Part of a small language model's weights.
Training: a variant of Muon for these matrices, 89M tokens, 10812 steps.
Each number is 500 + 40 x the weight over the matrix's rms, rounded and kept within 0 to 999. Layers, rows and columns count from 0. Numbers have three digits each.

# k: layer 9 attention key, 128x128, rms 0.352, rows 123-127, columns 0-127
# q: layer 9 attention query, 128x128, rms 0.367, rows 124-127, columns 0-127
# v: layer 9 attention value, 128x128, rms 0.454, rows 96-127, columns 0-127
# o: layer 9 attention output (transposed), 128x128, rms 0.339, rows 96-127, columns 0-127
# up: layer 9 MLP up, 512x128, rms 0.38, rows 0-15, columns 0-127
# down: layer 9 MLP down (transposed), 512x128, rms 0.112, rows 0-15, columns 0-127
k123:482499452545510483531465483512579473461511562512424477455527528486434527545540446553448528579495475530517530483503527494444546489471559514498535491485591518519443473490469500416463485501482539448527530511343473530533502477447537429533430457519445443436536505549564482424537458506471508473539515511517464526439472526528485488448531505502484492516489446519471502582495545469483558524517
q124:534469495490583455520482478533535494513468513472485520440543485416527492540460522536509506458504488553429461504483503512476524497478505499531473539518499552468476478450538535546597461490472460496519479491505484537499480510436535462432535451508482492512467504450498490517467558540522486487544431501484531502508552531525511563509464447395539506439528516423591535489469496543417544583465
k124:561503492451519501496541557416489573492477477473502563467516482527503444483584533481464475504560466518547501491510484505529511514527474563517533572510544530474454529470422491488380504515552484422523493508482526450442463509548475539512457515464542563528468513439515506538465522500476471570415498503432511462534540546497413494445499457522417483565553460475472463565490515423443457480466
q125:556434434485422467510531528494457547541545469481559488530524514521516503518521450594512441493478439520455499501506573497488452460524471460520521443548526465487532517510576439476472478612533503565504515446532458487506483475480437434472487517487462540549491525532500527480525552588535497511503500429478480463534589466470520473548584586503565466532519559457502475482481500462508480495531
k125:530539459535543469450452461547496454502554529528465528494518467446469442444444574467520528507524508402588559510542570511488478540415507483537514460444505484402453451515561559516517447494521602546470493517603538589464479493554419579482458538579491539551499453559426498600543440576554471434470458522428629434517533475461472471443455561526396471493503540566511502456533546559422509480464
q126:458471518521498501461490540479476517479535533493503455475554576442578465455469546394511530571509465545572456498562503506482564485533497464490509521530550475516506526491525516519550515514548498545508474454552404444492371426474437507535423516457480521528533571542495547496547482500499527500492492536520481555536448518477396476633454582466582460498523461458530496529514490488473500461513
k126:503520457556511484485478538430431472516548493535472515517526481502511483491472480482520491502537482470555388547568564514422447532547467491546506538493458483578530498433563472482493444462527448469513453488552562527527505547498504458517530478504487498503484511537478507543447496528499527493527465468532501571490583504540483503463556540515499458497427457514513536463507485568486494467429
q127:464513492495496543474493505477529540558461549475502501512502521493497485516495476438531478557481463407542513530513410509510570497546524508552469474503468534467499485545466477516512466512523528437465426432505439516540490508450515582492468529480472480525400430433531417554472490433424457528476546497512598542559471510566505504496511487516482521468632519463457521493545465546457533603562
k127:478486488478507584563478551556480455483568529494531461523491498540529521469516478510483528505462475435397488437452364483528444529488557595473526540576433440451533433573591537617544523463469541498453479491515542454483469538505519449508506509458565516572557504506491525534488489553572568510531509600526440528535508505508498444507499585600459436555571472556480490521542421565475468472432
v96:430484493462461483533506503505479472545484569475485476539492493520534584409463521545514469453438545487486510487542529503563433510558498452480487539471526475506460473542508503462442461474542486510544460541501536470428482516494461475536527463480558567519481509522488525559541536441500479504521514480458539572528506518520536437593494494505429545527501468525511477483528516465482502536467
o96:478468580485478506521516515527546494534510409495519509503487487523508483559548495528471523559494483533519405501475495540457496490412522517518487406511459549476495475491498506462517546467452520494500522410538441469554483440453486511473462505547492453510539409504505497518495483556515459457483536449526539513466526474499586477496498499458527456498543583411524515522452483549426512543545
v97:565480517526553542456483542470560504489524490578495534449499524539383501511439518409453479555483469519524525409491520542485527523486528503436511493540503500448475533487481588550441504494482482553497516466533461495552555527462544572537516534535450463543519511503520524516490551482517508550472464422467539570465543523478474510489461472521445476507511534547516496445485528518467483542575
o97:472468485418530509452492475516443442439499580499472509497522512481507461474481572497532542466473493473435453536519424486446440527513499528502498604517454480450478525537542502508582488446543493497476402539476480446463432475524504496470551461496507450494484523469453485441506557474493441558503495499521452429476509503494510505506508506477479444454505503443447463557505557537509536536462
v98:474494542468467499522535485495465531516487556440440566471475544458511562478499510447493505587493435543515532506495493509467455482470522526520456441521421499527508492537502542502500531473492488540497493534487507542524442480496385539516476486541474515505559466508573429522462553493533495489492490505514539504498545486510504525501545504489521538457470464477490504558493526528538517526518
o98:533484521521542459441506507515507467530540422526501428555461530517505488526469529486487495468495447526499558465473500533519528439452485521534532464464441537471564489439508452523510509560470489447499437508471527451465494457530465486440511491477536454493449486551474514495531524483467512531494494552438477486521450560443553492502493463522528522483516455541475540492547445489482524477437
v99:462531461459420501503505527503492508480536476534435534579518548480448492502459470501511545508522449518508543477535524499516494504512476466536505476482537453498503545537470523522447488504450522463544531491526423469495486479424508537453470485525514496525452500492500516557464487549583496493515557474477454482484466505487490527458420513497488578511476490515492542400453492434563549522531
o99:503468482544504564470531510491520485441494524431534520430465502492493503515501489497553438463481511513511484500453544555553512516447434508417470519552438464445518497546454483589504497521474499537479463470483507490496474494512500543517457486480443510465511482523423463511489522492483475478534500479495452510544482489526535559438515500501443500489536480534504408563505495568466455428521
v100:529522498534486493526489481441472477496420529476524500573526521462473477569540500423481517509462483500520505496487548520565496452553489517470526505470476465451524471562457531550507461487579458539550445444464529495463517451456445482563439521457522527502513514548502565496507463469512527525530550591563538504484559458467497564484466496492467447527520469513445531479510507506489507480567
o100:540532472462473444481538570462528490446485503518497511476464467452461481480487466509484402491510485581489533420461499531504576467463540484495443493501455503522476507419592515445484475516448493495496457488561473515558471542493534429426467510445492520537482491447530471501492524577479430500498512571507473484523481493565450550479427456573469482474577481425495473490493537515454503504463
v101:461559513453500514466500463448565465487479516543557512552461512567555501540547502528532575462503509506537475550466486501553532480456556486542467522497474545402520537557501501539525491426454488461509561519513452535540447479488498459538502493502528474465520630513488452448466568487470491545495461508552471561520483506457566405536545501523515461481509478521486478526528575504477561462560
o101:502533450460511476530502427470495582478491509490481506490465554489534518528538550442500513540530510454471531524517467521517477546490542463525487491427484548558406519434464424397503476519509468483516450503465494519506480454550537493494463444474461506509480509567568489526477390499535488538510526397455505485441471490428476456507400472624446533484479549525531512517472452531467450512493
v102:431514488533476454558443468531524473516526537550490545459557506507519528512513516522527553574503481510498411454499546471479514468526531516506530488540519483498464456551442503509499549449540587500512514523508547543524497492500470511450424583463585463393490511481541504494500559533491496486555506565518570499459490474479443501415551530501470521532542490472563490531413517508439474480520
o102:540545481526489484436519474475587494479502514502560483493448552495587486449478519560427465478487499466569541510474527481495539517472538470532509534508488560568493564494539454502539441536521452530455418478488510499447621467457500453555496490481553541477480515494449520484446477423566494473482422580522558528542493492490569520476468541542523521472514487461499545436490594513507484478466
v103:496522497474569472493461482492503512495472510492439514524528442459503438559407551529463571553507470516521498497508456521485560554519533521480521490486440506523511488511474526490494495475541460487509508488459449566586472491495513504537510462504496454527558525483526546464490539490469533484589547471499503526441449554508515458485549460545439543516522515479462535548540562521471520486558
o103:540458497499467540542421529492487495505524538489463524474509490448500436505481563473470537492544553465521499476433538467538529517505522493528497546496542500493485492454563442533582499558513500447430475519555535470415497504482510498485477529558541503486490464522478396486462524515516526523444435445402492444469523483374429535495500494586551537471490459458479520454466495512542446544519
v104:411510461523539475503530487507473466472483502537523518522531460434552475465431545486490524534451535436507443484525557558548440474549438443498452497443507429483515524488492551493558540531493513481455492472504454513540530502558507483522529471375535503490490477513510523506537468579536477523493408557497505501513489506499513529528503412512509476455513409506489539542556485504516592483500
o104:545561529515485473522467488473451501484522518464466499504436517462496534512485493444396427513507508503482494535478485516530521532555525523483532500513473539532513493512464511505491451530485462481487536438511506512514507472441538489487459586511532444543578479524469503490490553495455560488507571531500483499415439519497514492496502488537468482586441536324534516527493510430448491533530
v105:526398453504536467522506503517479500484533497466490527553573503518543548518564565440509466575506506483554513498507529546497538527513537431496459512473474549483513534538523561456479470468475524419471464442537487445512490438540540561499488483541513617502459528524564515504501552555494486532536528437452468571468451493506525463509523550492534512525518534555496478550444508529421520465440
o105:452540529502564490513485511518530518489455437588576406515509532481444438538450483533421501443522498490481536554472432501455431522491476442490554511539467517531484448515501397511451557503548493481544509475489516504543494555474477500492466528485496478496529485497503468508458415509466560534465440492464519488591526430478439536487573504472467505489527519447441498506568553550476492515527
v106:509497482506393484493482519553554484468465478444539508511563531490509507500501515497498485549403455460447579513490481507466442505536552502498518476493556449495545495419504510536548539496476485458516459504528486489527482542499497478515506518472472563422510592443405494466491504451474478490550509494437512530520441578494464499539469498466524510503515494523464542536474501462400521447552
o106:477472465522607497504460570475524499526506548528472515467445456515484480427498441476507509485506524500529439524476474500522559527526479522486487379439498524488493489553484426443480489438565511474500492461531424519478559500472503467488520427524490547511539445525514493468496540485453520521476473530494464438438515478471495489528488564508464504527515521522575490454552544493553446524511
v107:502536508455492507455525524443510566453404595495510481494457543459458440488453470520545502576583463473547476472518488541494566529466487521504543578407500502471529457462467496528445504477459527465486450485486496564566556490515551535530461527486500536547509502496406581496431544487528497551501507536453506534459511509527579544552573501529584566523426515454448464486554503468446543478506
o107:508428472538503551474449488545570508457493444449463473507500612564409593527530528470469464457464524586570531465525480370528445540542487467529453496492489481496472530510528428506539468473481507483494464518470461470590507523443473520445430493467528492535564494475523486536588581489500558526512529503464513459501526525435433520529477455530539487466532446514519505489510591545463398477486
v108:522478567505453434492488512480495421459482566461487501499482526487465517451537540573508416473497464452485448491518516483425469439541455479499461450540561480506452503512492526501505500540509532477518505459523477570463511506509474538605390474481493556515471535480482514524455421482469521491517519440540508472491529535484486413459566524523519486488513469504546526499507536495491482509548
o108:535534472525456524520445535471514483553547464512421532482438470465527481532440430554505510521557515527531560499539486546511466501496538519483553503479398460479443477495469491534449481499468512468472456533539500453527564533473465444535552442488579442499525524403531541586515511504519491505541435493493533514445450462507528493554519545574475488557542543512448457533547563518459488496474
v109:508517583450517525464550473603520472512472503550485498491532479543502486486469575435506505535498483527516464558555419490493458490466490454464488496468537528470582522517479429497571516510481533538474525393537510513476483490460552501469497517494552522512569562561516537517480542499515553445405516501490500554571529515561436527467527499527487451495527530490485575492473414532507475453474
o109:567421484503504444470470540499475524502485519409499563546486531506506474458480475426518505428481519476507493598480455503469557507549504490550493495516476521474513479504518508463509434538508510535481420579473516482485493604530493488521511475420421469561480470513548535499460471513472500493503527461498504488536596474525573488473508511455541544526485473522450467491526537444501542550515
v110:451528470510515461630488499503496518480446457512521450490511452520545543538455550557507470414543506553504451480486436484484442487535487534449507538527466511539507539524465478508467506571486438554499487470478474482514514516523498529470472506504499543506475526522533477577485461609477528547500510477486525590524525452509550552519472592488541520473469469512417458560512533494506470504529
o110:494493516470454544505539496532503439522535462476515430522477527497529432519557449430466461515513490474469539503457502534532571454463488447504522487564543445450506527568524483448514472522498430420485542520582486475555418498519365460501501530488500522442486520535493516514522466473473482518434479452515569555507488566577494517496474516493489479535506422482515526540418505496510437533497
v111:460579523529541439414479452510475567479506486437492451515602468533485470497512519505491465470484466504432503508560548534492445474501524457519544500531474517460537528448472460482506474480480521514467473518511507526506465509502523533526502521471404511512531473552566531492445566590505510494471443537447543451482488471474533540505561500467468556525497460533511463515420525452466530492488
o111:488439523507503494471532511456470443465515503546446456476513540497546487502434555506477538535479462457607481572475463522547531525511427470555495424505517476476546482492484493479527469425521461515438572523451489499486540500462469495447510563474501456504492505505480482488469480438443500497404499551483485507527505474456451570509499508542496538549542566530510473536569480549513529510479
v112:529502495493476530501444483500522581516469509498526465496517438518498447459535460459425595542505449526553523527546557563491464508509536517495530515477508476558405514511501492473497562533467459514533452523500552491562465462553519515498458494493493493500508581479462473541550489516427526501429483481524509514452548521501552530507512411559433523500476490502497509502414498575448546511494
o112:539464482497521469468591503476501477474505457545555511539496484474529471515519561517644467481509472484549542462468534470562500504475567475494532483447505476477511534568546434489510483440527450477530482429453505498416564495476514482514489501493538504483518502470487515469508475578497551580448564496494477473467503448486460461481498528429546496527498513473501514502555506417506459442508
v113:498449494431442508515480444514529565519493484489489466474497398460508432437524489465517523501507505519482493536508549464498464512462429460467508495600515463404504485508508534491583435447516484494526426529516481564565551487509502421551509535484548432459497518434519409476450501466497456532522471518528570545469504434461540489519498516435498467500426496478511516452476571506522522485479
o113:483591467436559435521470521528427512512549476495442478520514530536558529578492531472525515564488521500510516446488561507551507526467524427485435460434419480579480531520554515488447535481491464392476516507440483518490504503455562549540476469539488469493458525480463507488505506474516542461509534508560498465556550507483522545499460457547491528544493496399523458444476455546482567500483
v114:552477546525568486488482471497505533527512501535531449497427530467472519575530472481467535542427540520485558474536504522432546508476532518421510483496552503503515498469451495491489480431458515468537484538454512494527473497562488415510481513457475482586540458401451521526495515499476573484491462546542517439456550489497519493487509507471471451496469459456455522477554503541521462543478
o114:455478455470495470443516446481537525522480472508534536496482496439454453513519468463512524449536459565473451454528492410571445505520522530520491472491502487491480459512594531518508528581497507510497498488464501468481484524444489560553565491537511487576505504472537532478535465526537491508430468617594516464466520555529458508518517481554523505469567500487533545473498477519509525455481
v115:524451527494465507470479485445542433539503484544506480452415510542461587473498535465498515461497485435512537543475422519503482515495522588523517484493529458554518557458490447437516505553510521453509488460490496500513557518452504476476439495486437460460502494489506495506415476480523530562464543514502473496481500434474531458422537475462492517491514454560445532434486535498462520512468
o115:508520486471491491505470507458509515506520495521547496513487482484530490491493420469554522477492449497498489460521484465474548503529457410501457519526481505489519463482473508553521528451495530532524458537440523510523524455509528458510582522449503463580507450456477530536501529471501445497427539428588497455531461539524525475498483541523523430480501509540513457507546482412541386436554
v116:477510449473477395524484516506475440486553451550515435483469494484517424540491487483555490479464573428499523474491486465519512431545449442474466546524456501451556461509532479537459502565446547482493532498535507504487458539494466516464476450457432522497531481487576430519527533472491418491444542461490530511511469497559504508556494522520565549526510535490483459442491473526451468432515
o116:450495462481525504488503523509514508578444518559480545484452575540540502528545443499402418543502543452553454504514511542430502461485471488525493450459514486482426472491493534464501459478540444524508479502531450483523486523573538494568534561532513467521557548514459482534487508468488504442499466484515418469559521513439466413416571440438489516489435511555582515573460513520473470567439
v117:520480478401478520542521485491530471520526440570504534510471531504462440515462422549514477516499509519509485413515542540473559511517530432455500430450520502533561485436503475573499540542485498513526523534509542505489522498544424447466493526562535452577478508525495561480444496577482480510546483433488443524540513514434512509482530483487541499523565433467497501530414543492448595527501
o117:432540543531496503507515472496509508493508537501496567496428525487526543487535510530459491481474464475474518554418493470535511535521466540477524575506535581503494565525516568443437484497456435416442473478492502448563485483434534471523479518557528528461518527418503441517520510456469480602603466475520585507508552487484472496460482514473473498522498543579551509491499477478531451388496
v118:501502476446550481489563508498538530507586476494539559444476490452493472513531531537559463496515512482491547606399468445527492461516485422485501491477521499466453472495470474501437501497505518524552545477488552522584536500454503501469494538447508448446486481515461466479519416469461563464454473516402452476556529539419502502460472477496530521428467495479473482526503466560515524583519
o118:456544470494531492489423511483496457490482482517465492528493565547513458455465536462463484512529454532496533499558498569525486565530573502478478541539516532542495510578474574535529506510481468477486586465495458468431555486518553503525479472520486510505575484544551487473531485493507456505557474502477437546476519516535507472477479456515514469507541484525491442400433529449582381484459
v119:463481556472508492538448530495507493503461499523435500541470574499417491477477574520472462464508544482489524461538498441513551487478507514514536478491555505523444499501514463451455512475529524427489551449498528507467479510540525502578466545488420487464465533552493461549502492521557483483528497482428534579513479486547437544489518528554536482463448507527531444533442515525507494486470
o119:469406508471527539497534500470508488490544512492488482539467506527477445525479475507477500505472483464492567460504525559524480445589441425453449559517512502419504554477439515484478502514518495557501481543560561501504544500497490493499501476568544539521531441433481522493500520454490490486495492513595495526451550454431559485498471514476535501532550456528437537482496540571458493523514
v120:442510460469563504565465517507512426486505530478590520560470514545530486485507515468516484479495434522554548487473498460542468492424526477435539527532503524492501483574462550452503480520547513481478502471572523498515534491530445513496498550523463536476430493450507535479486504466578446547512502476505419497517431524512506473473565479509414522486477491442490492542483418571520504533514
o120:561466513537461516466536567499482514521493449479475489519501526493515551559478512494481473491522479477497521526547461590449487463576527500512528581472474520559458547489468507566547495476494508420503559468499439536473437442473488493519484538543455481519506485550510511520453490521476583457544442442561465488529516534526457546481511512550506425504532486545512462473482554543432497469484
v121:481565559473547509487535514509553503470503516511500453522542516476528428519487508476470527494479437447496503509501441531493483472555499493483509522492501492539528435549546475560436423505519480563503422539560503478488479455502501497546538492545435478444458433452529494483490505534467495502547498524475515510522530502512455466515523570521530507469504479509582488536490576498564595407457
o121:423518540533447472466479564537488493483487493456430486423512493406472491551435504566419456478537451532559489482543563482486505540540484530531500492496519477493507517530436501458486440522508477439540478483498493575498501572446501534475504504482469513388534472505520528523486550494526461518483476511463478462487510513459493562473416514457550472530509560506490575509487421509478473555447
v122:477514473478449488505574491498513455483527551468496515469530484467416523526544490472503482521464530513500471533450487496516545640462485520461419494545535443503544479537454446547470574459579486532476516529520465479470509485578490521529459503468527521523544495442468468558576493483480505496532556479540514486535479498481507502518500481469521555521483467549524481535505508516427494517435
o122:481519463500572492443477560461508555463554456565503480493490550630496568496573485538503495481527501481533491470533562489479468479512442485471536477483489524429512445468600518490598465501410483498512520495512468490480509494466491524530518495512494526438441525501539529453507473553496485425494501484515529501522506501455565532521540456539431442540488562477456539473538509483515497451565
v123:444424539498523522537455518462497496516491535466509465531524444449511498501491480474464483505502489463435479537517481474461442522515474542457449515527507508494557514540507549529489528521525496443508557565569487510508488498478461521498577533488515502473461522532488547491458500565481526437493498583505475488475486465511501508537441514519505496453369555574540396468491488594512480533530
o123:483523520568484500521578469482498541481527501446494439507461482517555483533513472439517567488545579521527518464471470552554474439447508469605477508497524480503496542522383477493507515447490468516530495475469413484445468489524528544495513506531471489499561531459515554472542514508528471454544475533502497475525531557495416543498509491461481502549504501425479539462491545499509552493478
v124:478462443508467494550580505499526501476474453557443455463471520511475488479465515468480446534518517522555514546486504562495531535496537532479497514497463517526474557553522449550519489540474519470506457504537550503470472555521481535471563536476494518454446492507517504505436472519418519518520483509513608443539454441504458433452534476493483522611442462426459480462494490486510514481543
o124:511532496563484473502453460473455501422503537513516532512505402507505461522501476468382550494488469555520494496544528491474519457460469435499545524494520473496507541532572495559493453504504461417553502542495450506509551535497460439516529505448520518548533497563483458422498496465566482495534554487543537502516438548522529460430496534482530487475510553543488488500570528532454484462475
v125:476500451546530468531483483513467479524522523575519486564529431485459502562515464518473444551558486519532516463502476523488535463496472499472509487499546537487438515472539464470452472476484502494476489479509485460487500468427585456599487472495495485507524517434433437523485527465497449527443556536470542464568503523435498493598508501511542476579522553498526464534507530533501457562488
o125:490529496430561491477569533481516450507577513511511495484458510537472432501514534526499479536540529485525405526533527455515427596544488437507492538501487529450465530476597508507491539472501533518527519548476536568525450539498438534503471501553489490473557481530468554544462493513520500447559492469461456485476485481563493465450510452485498527453467460500519531458482497574476528494477
v126:450565489438518534495562513526498456532483452472565439474543515540503494444536528428460488464462417538470522406483496482536486521520525532527482471482502515458503506481473458532480387496522540487423467541498466545517424489465542531542464504473459476478475466540488536505550527532479438527463459489516507509477448505564518470442453503418507555473504549484397553528447604510537413494511
o126:497514470522458558451454557508487501450539541584515545467510489385494473517450529506565464450484517459562474590498520491497510473472443463495512490475522538514545507479431507472523538451471549538521559504548485461493483556538515468499487417520391522445470503524535445463520534439520470482447561531586514493609473564439495476497539496592562519521432451488518500561516452533462538503470
v127:476469511455488472523525446529496403521488500454487581487490458445520539449540488448538575501481566500523502462563466539498512461471501540493538493540548524474509506453533504489471503534529504496499481470512478506471451532517491477497498537458501491461524482504447494513467477461484546449505509523477478456514532467449546468476460526489424525529466535544431483463457459498571486536557
o127:498540538552548487461493523505507610463453496532513470551495452505524428511514552469469457477518559489458525514515489431508627505503490514488454509464453487498522483509491494524523498418475527522523488507448450492446526465508495518569525467530492504547482484475476534552509536468513462438481499477481462554498496478585488497495556490559491520501545518507501497479513451559460490467463
up0:511540439467498466493536491511501452518488512498499462444539502466514514437469485501450542491506449436540552472536504514423582479499501592506449428522486505564604525489470492487461536464479448464492483480486506469486531539473465551476527458455464501455522446494504405530497541529450489475502530538498463360508501500467543437547394484386396538438446495512416521546423428464539510529480
down0:448480442565484493439509505488474484452500512571515477514536558468463562467508487545491509593403507528523442541492495499489547454560501471528478494456484488479573525485486470493461496435532493407478541366498463425512468588449444558473491450550525432437451536504541502501501506495442469467484500504462569443535533516537431453480479431525594490500513422495420556518514478593463594489526
up1:430480532513595497517437528445468473532583495471501502452493481424454480472620533541437473467515449547555523544554442551501460453445457507498482494529517465465455517556454548508495537491547553560502453575567481522432519444449548620483490521478447421428493569445511524471541541524446488458456482501412484434491507474523511467527526545565478527413518542510581448565465506515497481464486
down1:530450448487541504486450490439479457577479509444468517513495462464506471516574512610509484493512397427531455500548498562474550507434548455513583469633468514480497579471589521528506514535475512554480462520568528415473471553544495478510425526526506521437475559469478484435537475471479510475505516531513505494441526455532555474492409455489457538491553428467416459556539524558582478557434
up2:538488534526521516457562530508507500490525487531484513450482427544583550408543450567543528479527523463555524525522494548490470508495541455442493502534469535451486478508502514429516497459556531492466481521469486500536419518488538440488512487511485390549446439559515414462501523517534478470520467534502507494575526474562543522470483458558496461507518568488569487534471468447515517514548
down2:476478463424461536503551439433480531494467490510459533496526487505525559502544538510474506439472476538471505513517535540508512489482548494506518482549536525498457452517613558467483475476486529481506480425499458504481368506456501516558491418511511542501468477375530533492488449509499497513454489534476493490588478482494575571502470515442542495497531504524484510447481471440493508486553
up3:546512506479466450506480508446570473578475540463496518493529511440455485522472490517595512464458428547482628484503562578476505474456503520447499554503495544530468421454470477565509508508541430460519543476498469544396481498475505564496456551510431458479483590528527457507503525562490547532462544493530486568523529555504486480563492476518506527485482412423505539434525526509517553548574
down3:417478469495440471462455499524492564378562420460454520433543537499521474549496548555510570485569430491520475489458550533543526502496427597486518487478453434545564517493491529514553534518496558456501532504494472524435557503446494529458497489518463490555454558426471443539527511497494537536557520503578467499506550481488579498530506493481507507416533494507473494604525462548484533486524
up4:514428482515485480521534491494492490485447504514598497536524566525492474436509476515491575567501458472558553571556517501514483507477485519442459473473515441539523481489501493482502467505510533502515514433493458546476514452526524505502493592494503625462542521541465463442515503467440496538474477527406560580480459515572489483542516477540508423534541501429498488434458482483484529459473
down4:475456502480451527459477563492495496558483493501538489568481518543514513505538532515439521510549497520512479497576374504476502476453490487567454530530569463532487542501614506482480468529442535511584459498509480515503514528507520502543457509456434471513550484510468500417499487476531517497490477452512442499469557521592472483502545433554364444514447445550449553498605509450501571508610
up5:457528495545450536546510503514510544475489523499508469465499547488503528507408435575504470496518491468563470434438540579494570536459537538519504409514509480525478534519489546520482490543509481506480545481582515533486628512470486453478482589530536451498533452509511448546525526524523498576526608538473516485491464497454543461515440491433506475492557548478579495449468494566559389430539
down5:487494550529374458551481516469397472438498540487474576488551590511478512560545517461561528511563505476495486452488552495523501511490494514459510533534520542500433435434585504514496559554445475570550467509427589557539567560502488480525433495522485471513503505527492484454492467508485497542478507486532463566525524523518508541491428525415469448536499478478545464545491565528496541536443
up6:509503502541499506474542497486454493541451501513528512543507527427462529462608483518463531520468427454597518520537448526500513450491493553469482523532467474557537489549489420443480498469532562479494544542464510516510475492502508502480513514479481599473476494491462520450519526543461533456452476503512532532508479466558555519457479492513475495537557497465502488554484541569464435588455
down6:491426442441453529453506473526542557495462446584563462520528433494545493527508516476514510570394498505525525534472471543497502465533494429533463515528462440469500458518541483507494538495456561450568451500532454503499493537487484528528529517536538579542489506504472511449527539523513496476462508549505583516565571500608547557466498497485477467501521446522549530453465482496445493447495
up7:428531494561452485458422533532509498551488505514509452498462512482596493493542493530481538513428477459571478574463522625461445542530503447511481446413532552494515570516516494526499531536408505498483469476522471551521543507478443523490577437457501462500472552515501459495498506553503556550495550556472531444512466499470545494454530551579476543458570534568469431598497542464483538468493
down7:453515449508462513469539497538475578527475551471555387508444510486507522550504461474508530500487457504553446455488525531479465570497498466498499453504488568536497484445443526595484525488488432518543451503497544526507555509449476531568460454466527490542448571529459514474471531479526500560399529472518542479462463547471534469533504569468480568394520450533493538542511517501525548450445
up8:415492515529487556534489479486567407486523426532476457439506478494530526443526464486485479453502475478486443519507362524510522542493516458408471509517499527460445470449549504487505521471472534455578500524453526535461505443485515474549541471572469517466558487528524480569482543519527480523532484519467574497472524481526551563406526557600523488562468517545449525420572458395553459533502
down8:474454477551482455472439508483510475527523543482565525531494495579550530416548506467501512507537517526569541497460486471462479527460480498528572516502544516460543513419526431479483407431437467495451439447500497483467496498528540540457482437546512568560514508500441526454421455530511560591449460428474497503486575414501547530513446448535502535494541492449394445485491473414548548527464
up9:480537545509540463536530438493499478572472454508565474526448543580532493501555529509483456437408441557450538561447538505508475476463453430483480434488484507505558452551514512549524509502516480550469482541485375538482451566570451445464481511480527563456466482480473501476483531458560487449468501532512438434466548523504510488526531538520521448479408471469494556528499498510538550453508
down9:491513527506486447514516506485537450471448483465510505545505558516507475543513537574536552534483482558522496485466584447554438487477510510517435497465516592466488477472655476505510495485514520543474469527451491498563448523555517524513545467508494555457454414461518469479565498486593437542495548502463460386479532514505490510509512501451488463539498518465534504526546479521501519468503
up10:507513480489466437474487488548490447510497501570498500545597511520467501530544405447568460460520522445483543539510503487495527537474468480498478508421557463556510536487497472488491562479513534520469503513450473488486456569473411521504540532483526478541549494497522575462467469493518526491461560494515579592536498477502420499515501449568468443565480443365562590539451519466506492575484
down10:479517449491461463563478526511459469546438502449439551466529492520460534494497478502558550492507486502608498562546454514539464514514510540474510524488537468522429402526470451504493489581498498542534481505584501476383584547448513449478494495497457517593509542502433486480462541513531533478526533604589515419453524513419473499510523478452458541469527473489500510543522545530500550506516
up11:524482445511508369526490511479540488483520516539531462405454412484517544497440482468485494479460568518624608460494427467551565478558518501470429488508568519478549470558557435507552484500511468541539521454488529468467487506465483508518485556520471502424459526492478496504492500516457502429510467497440529529533492459473482512555490475475508450470483507519538522496475436516464491518518
down11:426474527547557453548483561505546369471467509470461443540466517475492493563443493513538516514513504436525484478451512466503480511499543437550479490570521492529516518513426513467564577533522509476517532553468567516511440483520542519415482511581527523540454521477522505572458491533451511542474550541495473497574479383525508465443518515540537497459453463489411546519411559529534456474495
up12:503527507500513499506510483494489493507502510492517492501499503485496500509497480489499505491493506488502509500487518518500507489502482520500493497470500502499508512513500515515506502500502501496502505496505497510500502503483511505496500503494490508503479496507489516498475499512496489498502512472480494503498492506523491493502495484517514474504495513504519487509494499476508522496500
down12:523508505495470496524504509488507488459486501505511516487508515492514531474495508515515503530494462488532456500488535476487517531487522480497493522496487500480504500481500501527519521492502465506514517488493503501481487508474507529526494496515503487490493515494505506483502509517549487481522511467517521515495481490470506493495507500494454481482473482492498464512499491518477487497509
up13:528586446492465518500425515470496453545541496507536485490539472453516412490458518575556560520559473397512561475504528555497567400575531465540440534527439471507565434494488485551545434488499473507534564460473501518513504556419555551540448538490490510474550460433561554500542447516410522512548558497477479492535440530498510487583500559435453530533575437499429446569504499489484495416525
down13:470574427539448461523489462568585455551522426427466554603529489520454503590525446551539525442544504497427427513533513518490464557517512460498500410498546496518565496468545549462535476539481480518498537531487477540480478449481463491558528548534507515448470457565494466444472551478469495548521470476448496508570551484561496586468533466505493446515570516481479532482459463521519479460530
up14:462462529490568468481472475529493533498522484474526487457466525523458503502479467469502527511495469488528510532543575461527500505527468506445479490498530517511421447481464542485498486573473507584537488535501502518471457540467467556503525548457465519475512528508495449515518485477480483475469553455475534520495507482497546550487522505580461496456504516505510502519475551507545457510511
down14:529494484457566475457457519494501474504464545514470535442481503493557445497515487494554534571515434485549538511522521460533568501508470487461517522475472520481484482512525495514529469515477487526510426554543557458479483549542478544422482537480497502589472558479498554483471476436487511519489558462514497502471570466505550466506513457504533482501483479477499525534491531449536509481511
up15:460501494507530441554548443459519566517511438540513486488483438586512538477484427469489455483536473480485487502480442541477435448459395484478519578414498447574575531512504584551493496489466508487497485554502549461531512502614609452548471511518517462439571521553512547530498411516461554546577495449493618551473537520474508508506476514521494456526503529485523477465555494522553492497416
down15:502486507445546480475526522486473516509476556498507528526444512547443432496534486527523494524606534507458473503504520528518509574461475514528582546466475430491473490517467492526493512447546530436523533476518511524529518544449530542508510545573470542555436536444534435558458571613525493577510524535489469548530464355463510505490440542465470470496476486472510527540505539479488467526498